Each number is 500 + 50 x the weight over its row's rms, rounded and kept within 0 to 999. Layers, rows and columns count from 0. Numbers have three digits each. The size before them is the row's rms in percent of the matrix's.

# layer 3 MLP up, 640x160, rms 0.253, rows 285-305, columns 0-159
097:520570498475486551494506513453516451529537547356439563448518467457582530488515529538551428507492497562481478560438485592555445484530519500422419482495526544420487520521467549533599522486483545530406387492523510595445554503539476436479520500432453425428442553491532564572459467470566542497431521477461558486481529488529517506448454575498576425433451514486510415542513531536474411602489477403506424442530558521473573593512461490559525531552406528553535569512439388524575478521543423
120:471524428465519426445554565519547489566490552614502495536641466592497424455633520560499491450465569491508466570472591389537489565599360418515473588516496492516478448577505528446548538477461461443509477618517505488517533499543510521516519493509387514460509479548442461379490500534425453501444422560548545430530565482533457469449502510518504520478510534487553519470548506526492525566449492434412537497459473480411382485526497417493548519498446515553507521517479466460522528505449546
101:558461449507459444575511608510546443506498465437520464567446455446525512539422462409476611607438528522403552456459512486443527534460498543465506483446496589544483498451470432474409588586493538509526468503422561530458519456588497438556511585470541528497638421591483476475500502544425446523516505530489540393458442533563513477465506491407508404542443444449476549580560495543507501546513482494477506485488493502456479478494522572480469454519568491486527580462566497593455631555546501
067:624493555604515543473470568438497520515535369511476441558525484525498450587493481473418437619541465451466471550505551555466549516443472529489479628527495466568457484553543446520606560514578523521534525442509428466544541492392471509482567520533481500419400441560453492491456516494465476549416443391513496423515428434445488455519531594559521508402409488482435460431417524571521497558478514589478492527485510535507494507522432502536532446568577494479522497499550457561464477520507527
099:523430525560493385478484407528545577504558479469462458549474517586474550494520429527483494500621509524556510486461553531483570470447566483541413536530561522513338464538433533434489471479493588595547546489538530476419434482504519484500512495451421497411442417569476518595571527458523426423539448528503434483462489502585445545432465533496620491545507495557400462459564559572494558452517521467440493537475539517513521416497518537496504540390460531504436518494475490468580436491517581
103:417559480626640554561429484371565458479494511384527475475490389482416519526513520534484557492470518469526532441499480450507471499500449481518472469494514386482448514535495540518484491521506501484463516473509519524487558504529458538475589543484494485551487581471575426556521500542463430600604462490474554437457475523459512470433417529481612470559513462511412480510457595325476546523661461486439537549483498506470475527518488560471522593492536516503527527479475484515526409517508500
099:547467550537485512534448575477563502468461433557510419526454446455582571492512541484515486507515481516472566494490530510533473484469518458480431546519517421597452568533474475602581527514441457556448500544357484394512439630582547459539565504508495512438512484517558607508477507460435542405388483536541484516545560518403537545562471519422516611501508507519428464499525408454491529478521492485520488418482425536474395482528568546565410530520454444474536519508440460517472490472494623
097:423554503449500577512460485526443492474399497496460474491619459494529537509576480550520512486509532508514530462490484484526560435455438441400604549431556446419503529578531592463458514562433485477515476464514500552450563555460485493417531486531498574517476460526491433516383447471545476531487611495522541484584497503482526572502489516510483538532427525531555522474570360434537557542464518528556439454497583379597482402510481437490501552486391580543565425528471511465475511406512568
098:603526475540471466527435507447493528526515594566419448497548437537443429477506526492523499531528486498513476460468594513534522545437521547530565450466467486494499468531448523565466558491457518575555501440584518500461436514504440479462464385536446454554537464392396552475542510506528480477431596425543524477527589564544522454466490455539529451486591387516449481610577536525390449551531388503544450594481479554546432490470457523468440536493515507497503447496342581548534484522482545
110:515509447517497491520514494544600458512588513568488404506508474507518342509505449502535469495392475501481470544482479507511563506509496505444468544450560508491547526436468478558429565459472501464506463527509395477525540501458550632526577421485564468507594390534531569550487604390472469451475459560443477577560481531436464497543503603529503547499430385458505473542530529510453481497536434411522563521495474492441468544530611427480551480481537524599525543537531417561433460453467571
099:596413472514484498510474556422565489471503423482478611564594503592571496480613447487497506516481505525434574477523474461594533603586473538434509459456482505498558588432510526501512513530465475410522510535519430491411522481469514487556456509488445508467551490444508501618463472450479457494551507432513599469483521559483443583427434465460464496470426473491628437494507501487500468561504503579485485518521470614417431511509491525528525409635542442495464440491403513472526563440460509
096:528519435543518538522472512468463528559496604463444521485516447447398547460430548541455443474486516561500516541552481530446537487414512470496562522491500551538486447661491471456587448519543506487425424486492506477437536444513426486496499674502560562400534456457472509476403577516516534504559529432479510520471495601500538449434403396462498523414518524548473505483452489505536418564557540405578494518528504484572559603500528493583429404496533558572520534451527453511502495493493470
087:460486465530531430453523586543569563561510489463578511511475490441429618442504436487434553533553615468455541456445481482401527546538464445480380406508448537549491595507439537481462506472554545505452586510567476564345495496458512509547484517513524558464554507505535424553457421431458502500483535509455442473524568534473547580471543551454492453505497608491491483539507437503469498549414554492447477546573522539482471556513558464360566537584445430535485470517438478516490549518539443
095:589502466417488400493463397537592571536620482436445493475521448504463588531503493488569486585541484442537554480511518515491486403420454493509431535472477526499527563429413494565538496460522615517516504517501430557598499440519500515480504553366442494432533509584529571562592587558528500455476480542439530561533488465540601534574494521476550497472447472438446480499475523546587455485585530434507481424566429453516469443439546483431449469478487536553468449527499447511472437479461454
097:539598515551565501490515557431580517598474497554491463581459474476462504547515466542419586475529539560472526436544463452506540534533553472424431454537560459474556514503467478522546535442461479442509445558527472375490494519573448486507477472450459534606382493461567583506444438551479547514551488470515498446390564541552535512500529581500584441468494453549520551534538434558501475441464353486459482605563449439519517555509465422509414551433420412429527539512558468491500475486464497
099:487478497456508484492547528510624528502511500520443511503551468463523541454553483479383485480570549552553537599502532523536513571425518504532503412511448488464463535571482503519532496511472475452537577529437560588463568539487440529544526467508474474462454484437495440487555417406506451398486494530559568548535578473484438465487611454504447460545421500577529374612413489549522468572458478500512469440482514517509586560480530479443519401531555439513535611448551465394409528422551436
104:511466502457564497499505449512442571445432487498539426542507472534446561524522563401477488545526492569580483495409454513504567583566446414514439527392439487545572487448469620473496493502491576518435504402458531479459534500388482406488451401520501430550383571476466522528556543459527601520469584456571512506459442516504550451474462509567571558539532487580382506511513557467458521504490493514616485518518456523467487545443475534522514548520467491518590407481465455515552584449539523
107:568468470409564415536441572438555428462499574563448453593496512470475529456464467446562513451472556554528473552523501486420499538503527477516515516445559469567536353639516463495586524509436423450485642497451521432552536581477566606491522480498475454575499383501434547526512499528540551498545409442472538481441443568503504471478504483422441514465511501578529496487515551529519507550503500426497462514497491426514419480460421508459616559558463441500540501436493513515505553569512477
106:498525469516485483493514492512545443519480577519507473511565538480479536529354442486640568422501509525520500486564522539511446523488582505475524516521494559450541472588449481444412574408535465504501624487524639491463512580393538547434381500562585507605495478449514504470452495457562471587567524596485565544474465443422502502457472488360394458490483483545472457463501531485516490507494504526445402552459525467530490456569525505497471489476576492507478558475552447455449534423498465
106:612506463539540481512523522399532514458529585499455425557497388421515526445475474443496569495477531568427490535516610498521478562506413470473566552525456504461565534489500460518519508451508525430450486483481563521538581451443480529582533489514454429426526481481379450509512590537408560473503550489408425497529470559472506489555554603478561448540390576487519390512522408554479521489546517511452534581526526472499491462523517534416409462494492608468427542462579489529432505580533501
103:480463458489559454569600500636569520487518517387567481530573506616523485425527434536474496512568517419496483484440489497546512510458458510543507417571541546478617454507429452567485548446512465564520456448561474436507480478494524468530519528564492505542461562513447556474403474524437558480453490521542491517415427427520491561457473477548555521538520586469431476587583517513463417441443516502413489476614555519501461472474531526529477476452468408481513520513432409421457566486627489
# layer 3 MLP down (transposed), 640x160, rms 0.0523, rows 285-304, columns 0-159
094:420441568478540480489439574497490463514522551478493523466435548506468473475448569480568467523500397424508569576449565505534556470593537494471484528470528517466449551515463546543558568470472448452479510499582386575518598477561489433542369579477427465474510488471569628522479454527536497537556540416571523516504436539550478494501488507467458431537404475416591450447555476553531498464435537540494456538437485462377555548564493372575481464540541488492510587528496508487460506517547455
110:367537549481472482485511504503427440574541531499545441509487532527488521537440460588542436448514542545572505429532634452468500544546500450462480530461494463438449558491577559451505545480447500594480466491478492520565416524558569463536534483531523479539543546596529535416521438577473449428536531490403442542472549546447578511451442516506515442509532519506530459519436578544423572426416516503622381556476554573469516547493536434527553465504478514420494385540433455501496433465488456
089:475484504488546462450523444589527586434461457497492515500390485537555458499531461475534383426536523483547432440545510436528441506501521460523562510521530425542579608519533540504562530471458487546511490557535451503484550549532458512461522512557396517493478525555493528475419448484476477498441536532497593496598494502400525554513459452514435623598601579600557470489518419506477625511454570508482389503442524510496551441458478540499533541463520472506398427470515579541404425462463490
077:467462458531599541472500596499484450585529421480412613538454435474520486435529516469421502520463403535504518477506565526533422510514500479533478503545424478427549577510553375527457442467520499470487518476580407583520542473536463506493552466595508412484545516504511491584466561507546568422411522543514490500432491474566646563443480467549482556493479540503512535569483469463502527502488468458594472503506481528465502567490511568472543428514457377456563547434460491535352517554492452
105:601498458492511470449412610428543498483457476554495449471511481491398563506413629517459502501542460561516348510540401475463489559535604473532520502471546460486485532544435510463454547566459456541498517475552469465595530598587574553517548469499537530443397493471505441521574489465514419441478457489481420440532490493527431428563443466513526454501524463496595503403569504548525478535560578514423529448464520455481551435494560551464552546477468573547488517552538462534551477420537505
109:515402504555595488520499445529496475605427505517508419547545561536553471536504474599353555482551468515523518511492539485540476545536453455448432481517472425474514504479540522545393516521529541567596449491500471512495513539597470540435489438442451528526452496428557517556423494479557506529489419429520537432391485466557489432492397485538553536539541452532516522564465655450538416445503529501550523493532513502457494487615478497537561501496442428563600530517477468497440386514475450
096:455504504478464520531448506556505557466465514540461451511457485519496524444511506517443505513490473478452559557456490492542567540471541469440433606454532482507476541388492542483529453569457456393538509446386521466632430564508518511515461534565416477558533545513676540528463461466481453444556387480502548470493469573473581492471565504484450577469495560557505474474536388521552539565568580410521453401516465578460527473431518543595436430526477493545549558519531527454451488481430556
095:457517526515499547469497566468536488428494511511489503517473501458435494535423390440435522452477420448535523477474455501517572478426445427529610537556507467500509466542522537499416496535456494441544531424605492536525490493523595538488499465635525521552527443587488489496505503516488518519504447481572506542560491468598462514437593534503524522558646531406431547571499328574502496436543558489547517409487572395543482496499532535555451526501438435464541456443449476529418491434553495
107:529528547551524414481544507438494442469510555470475407540504410486462542533536451486534509430564504420496460467574493579442466491516540471553412511499462481567421471532486519450588512493489503497516551454450531522464497463519502534449534594486472476537549460545409463595484486401558510534492536626509469474534544529440579524560506473547473449495507426407457543404490488548509400564501481439522456501447483459474434517516551528495597495498506627528400555556427445434540580577655485
103:615394491529462526488502398481539563505467498471487414516532593478544453502499601538498533524437545489506515555518438431517516474503444560436504489564524539445601512473598489544413499447560487424517474405483555413449442498543490513534548511467457523529544502504551504492565565568513501457554416461453535520639486547571413500545442446579478508456538421439391480516387434465497519477553527457493572529433501557395510502491506527488492575445466558598504517449538448556487510524567477
101:592555473479527462468368501586552539558552521509512396538428408486394437463489447352460525478485523525441605510524507561448437595504489523533531564540526551463476516461459478519491520592509408419460580497501458513515515441551494497503526505531553489553464447397575489514424490413494459568497509481533443488470479522585431540401514491532532520483633498483520476543520492518521516572488576532625534510553506450473447480515618426452482499508558504528460437488506548469437513458475511
100:492519529499451550463555547525521478431549553445489471527370563407561473597555533513595527476495471506392561492494601434548461495453480522582513489465619522475433475407451585501477506420540459397477543520584457532534522505434527539482435479605511474528423524484566556496443457485502473510466468450548459531434557448487447495441409496458527471549631540544515498534504522552542435484514499490427537527519519534490624524401453506561424514517558496515477455554449499547533516492442400
083:570570571519528447531467426470397453548544526595603408597491566474541476557456577475514483389514399492543543560579525516494539481486473456511488504491571498511572557452541465531460537453468462470475462610497562417509431485460447523521469513539506469533472532524454520591423491427437574412460496394456523588530495448595482468532435388543468477518606452535535509430548430435493545579563504493476517480520522438444509512491454475572559532494568511471509540519433452500522459470444496
099:485381463498486498494462541434373514489441435521445539502575597505543405521480490491509531518442500550532526538420494504526489485541497523483471445468511465408571588593503514474436481524534524509516612555557558433531528520477536579484482461511451462477420475450546371494465467467563448547560439561542381462606429414484547503458533545584460579466519449443456521489436496529488506517497461440477453570505509479519478425510518474589508587605396515507556550440559517477549473575533501
095:434554469508490486473521454419519512516498562525517539446522493486530428417463520446425517498431508542589587484553482434512525477521492490457499524520447495492439487501456530492513511568590453508466517501398534506436503516528503548536530508491512507520472486429560447521473487538468517545569321480466551448452535491504472505605453483537540436488613481536538611493444431482610526418429555464458471512410512603545572538499397621474523541491566516477436455547343516544462577548488552
098:484493519525556518511417482456502493617587563595513414458515495524497415488493470560480508497489510484497545404488449481398543562509455475570484556524463521649417461528516500496504481588486436482539480517462508579534521492565589521534482460490514475517422513478455491485577589506458436464542562459514486447502481447584458529466518574486417565493518542609540369463414487514530532566446527487420428519512514442543545396477438423576553372522443469542508406490522466533515496545514545
101:553587570496488458557547431461606494430535419599491595509474622491472463467570415498473499390534498530573532411438525410456488533482487452527371477511503471504522480527422545462437492483374501571379543502511468516422508468480462504534543516457516477544505461390436527598506459508497559513554435653512480447531504467448537522502586445450484503534516530517454417490520598544506490486446483511499560508478451446572520528484514512536621523498542554504551519492538484514507480490540497
102:478461502427489468496459516473534464452486582512525568435486458512472469524416500503488486465510534526498568476559518547530584379531537500460392504422488495512451536468437545424522545580541452501428581535480572508408497604545504473450483494570475492514500567574516462527570388548559518454488540490576573504574525440492492514597479413516504373552490532496561459495505496413537498491584450399521459440498452624493586469487570500413509415548521531500500554484523503562484444491403596
106:534520473478437503485490497624501561580471443573503429470605543496513533466455446489506481476537501560565563453451495509442489465495564493504492501487505451551491578421497445527586496548486442509516414544422439584516504608499561483560509492494567469453488479415385457520470530575464509531511611593602619457475408471483552453483472537517494408495568526417537507439549534498490534596483417538467439548496486586504525412521459511409441481508467496486429472467445454556476399531447525
099:549543398559492480440516499472536546508541561539533442519490487450493533424534524402500499564474516408497522495458599472500461469521459478399600521516522548467592508418558447465530531490553421426436513387455532448627591458439446518423525588492526486456540484440488564481547501470452520429447545353518475439570482579533506477521536435487496576479508617537486502471590466563496492520529395516464551523489483499512415528498523612496437543534501556484509451432519538534493531570511487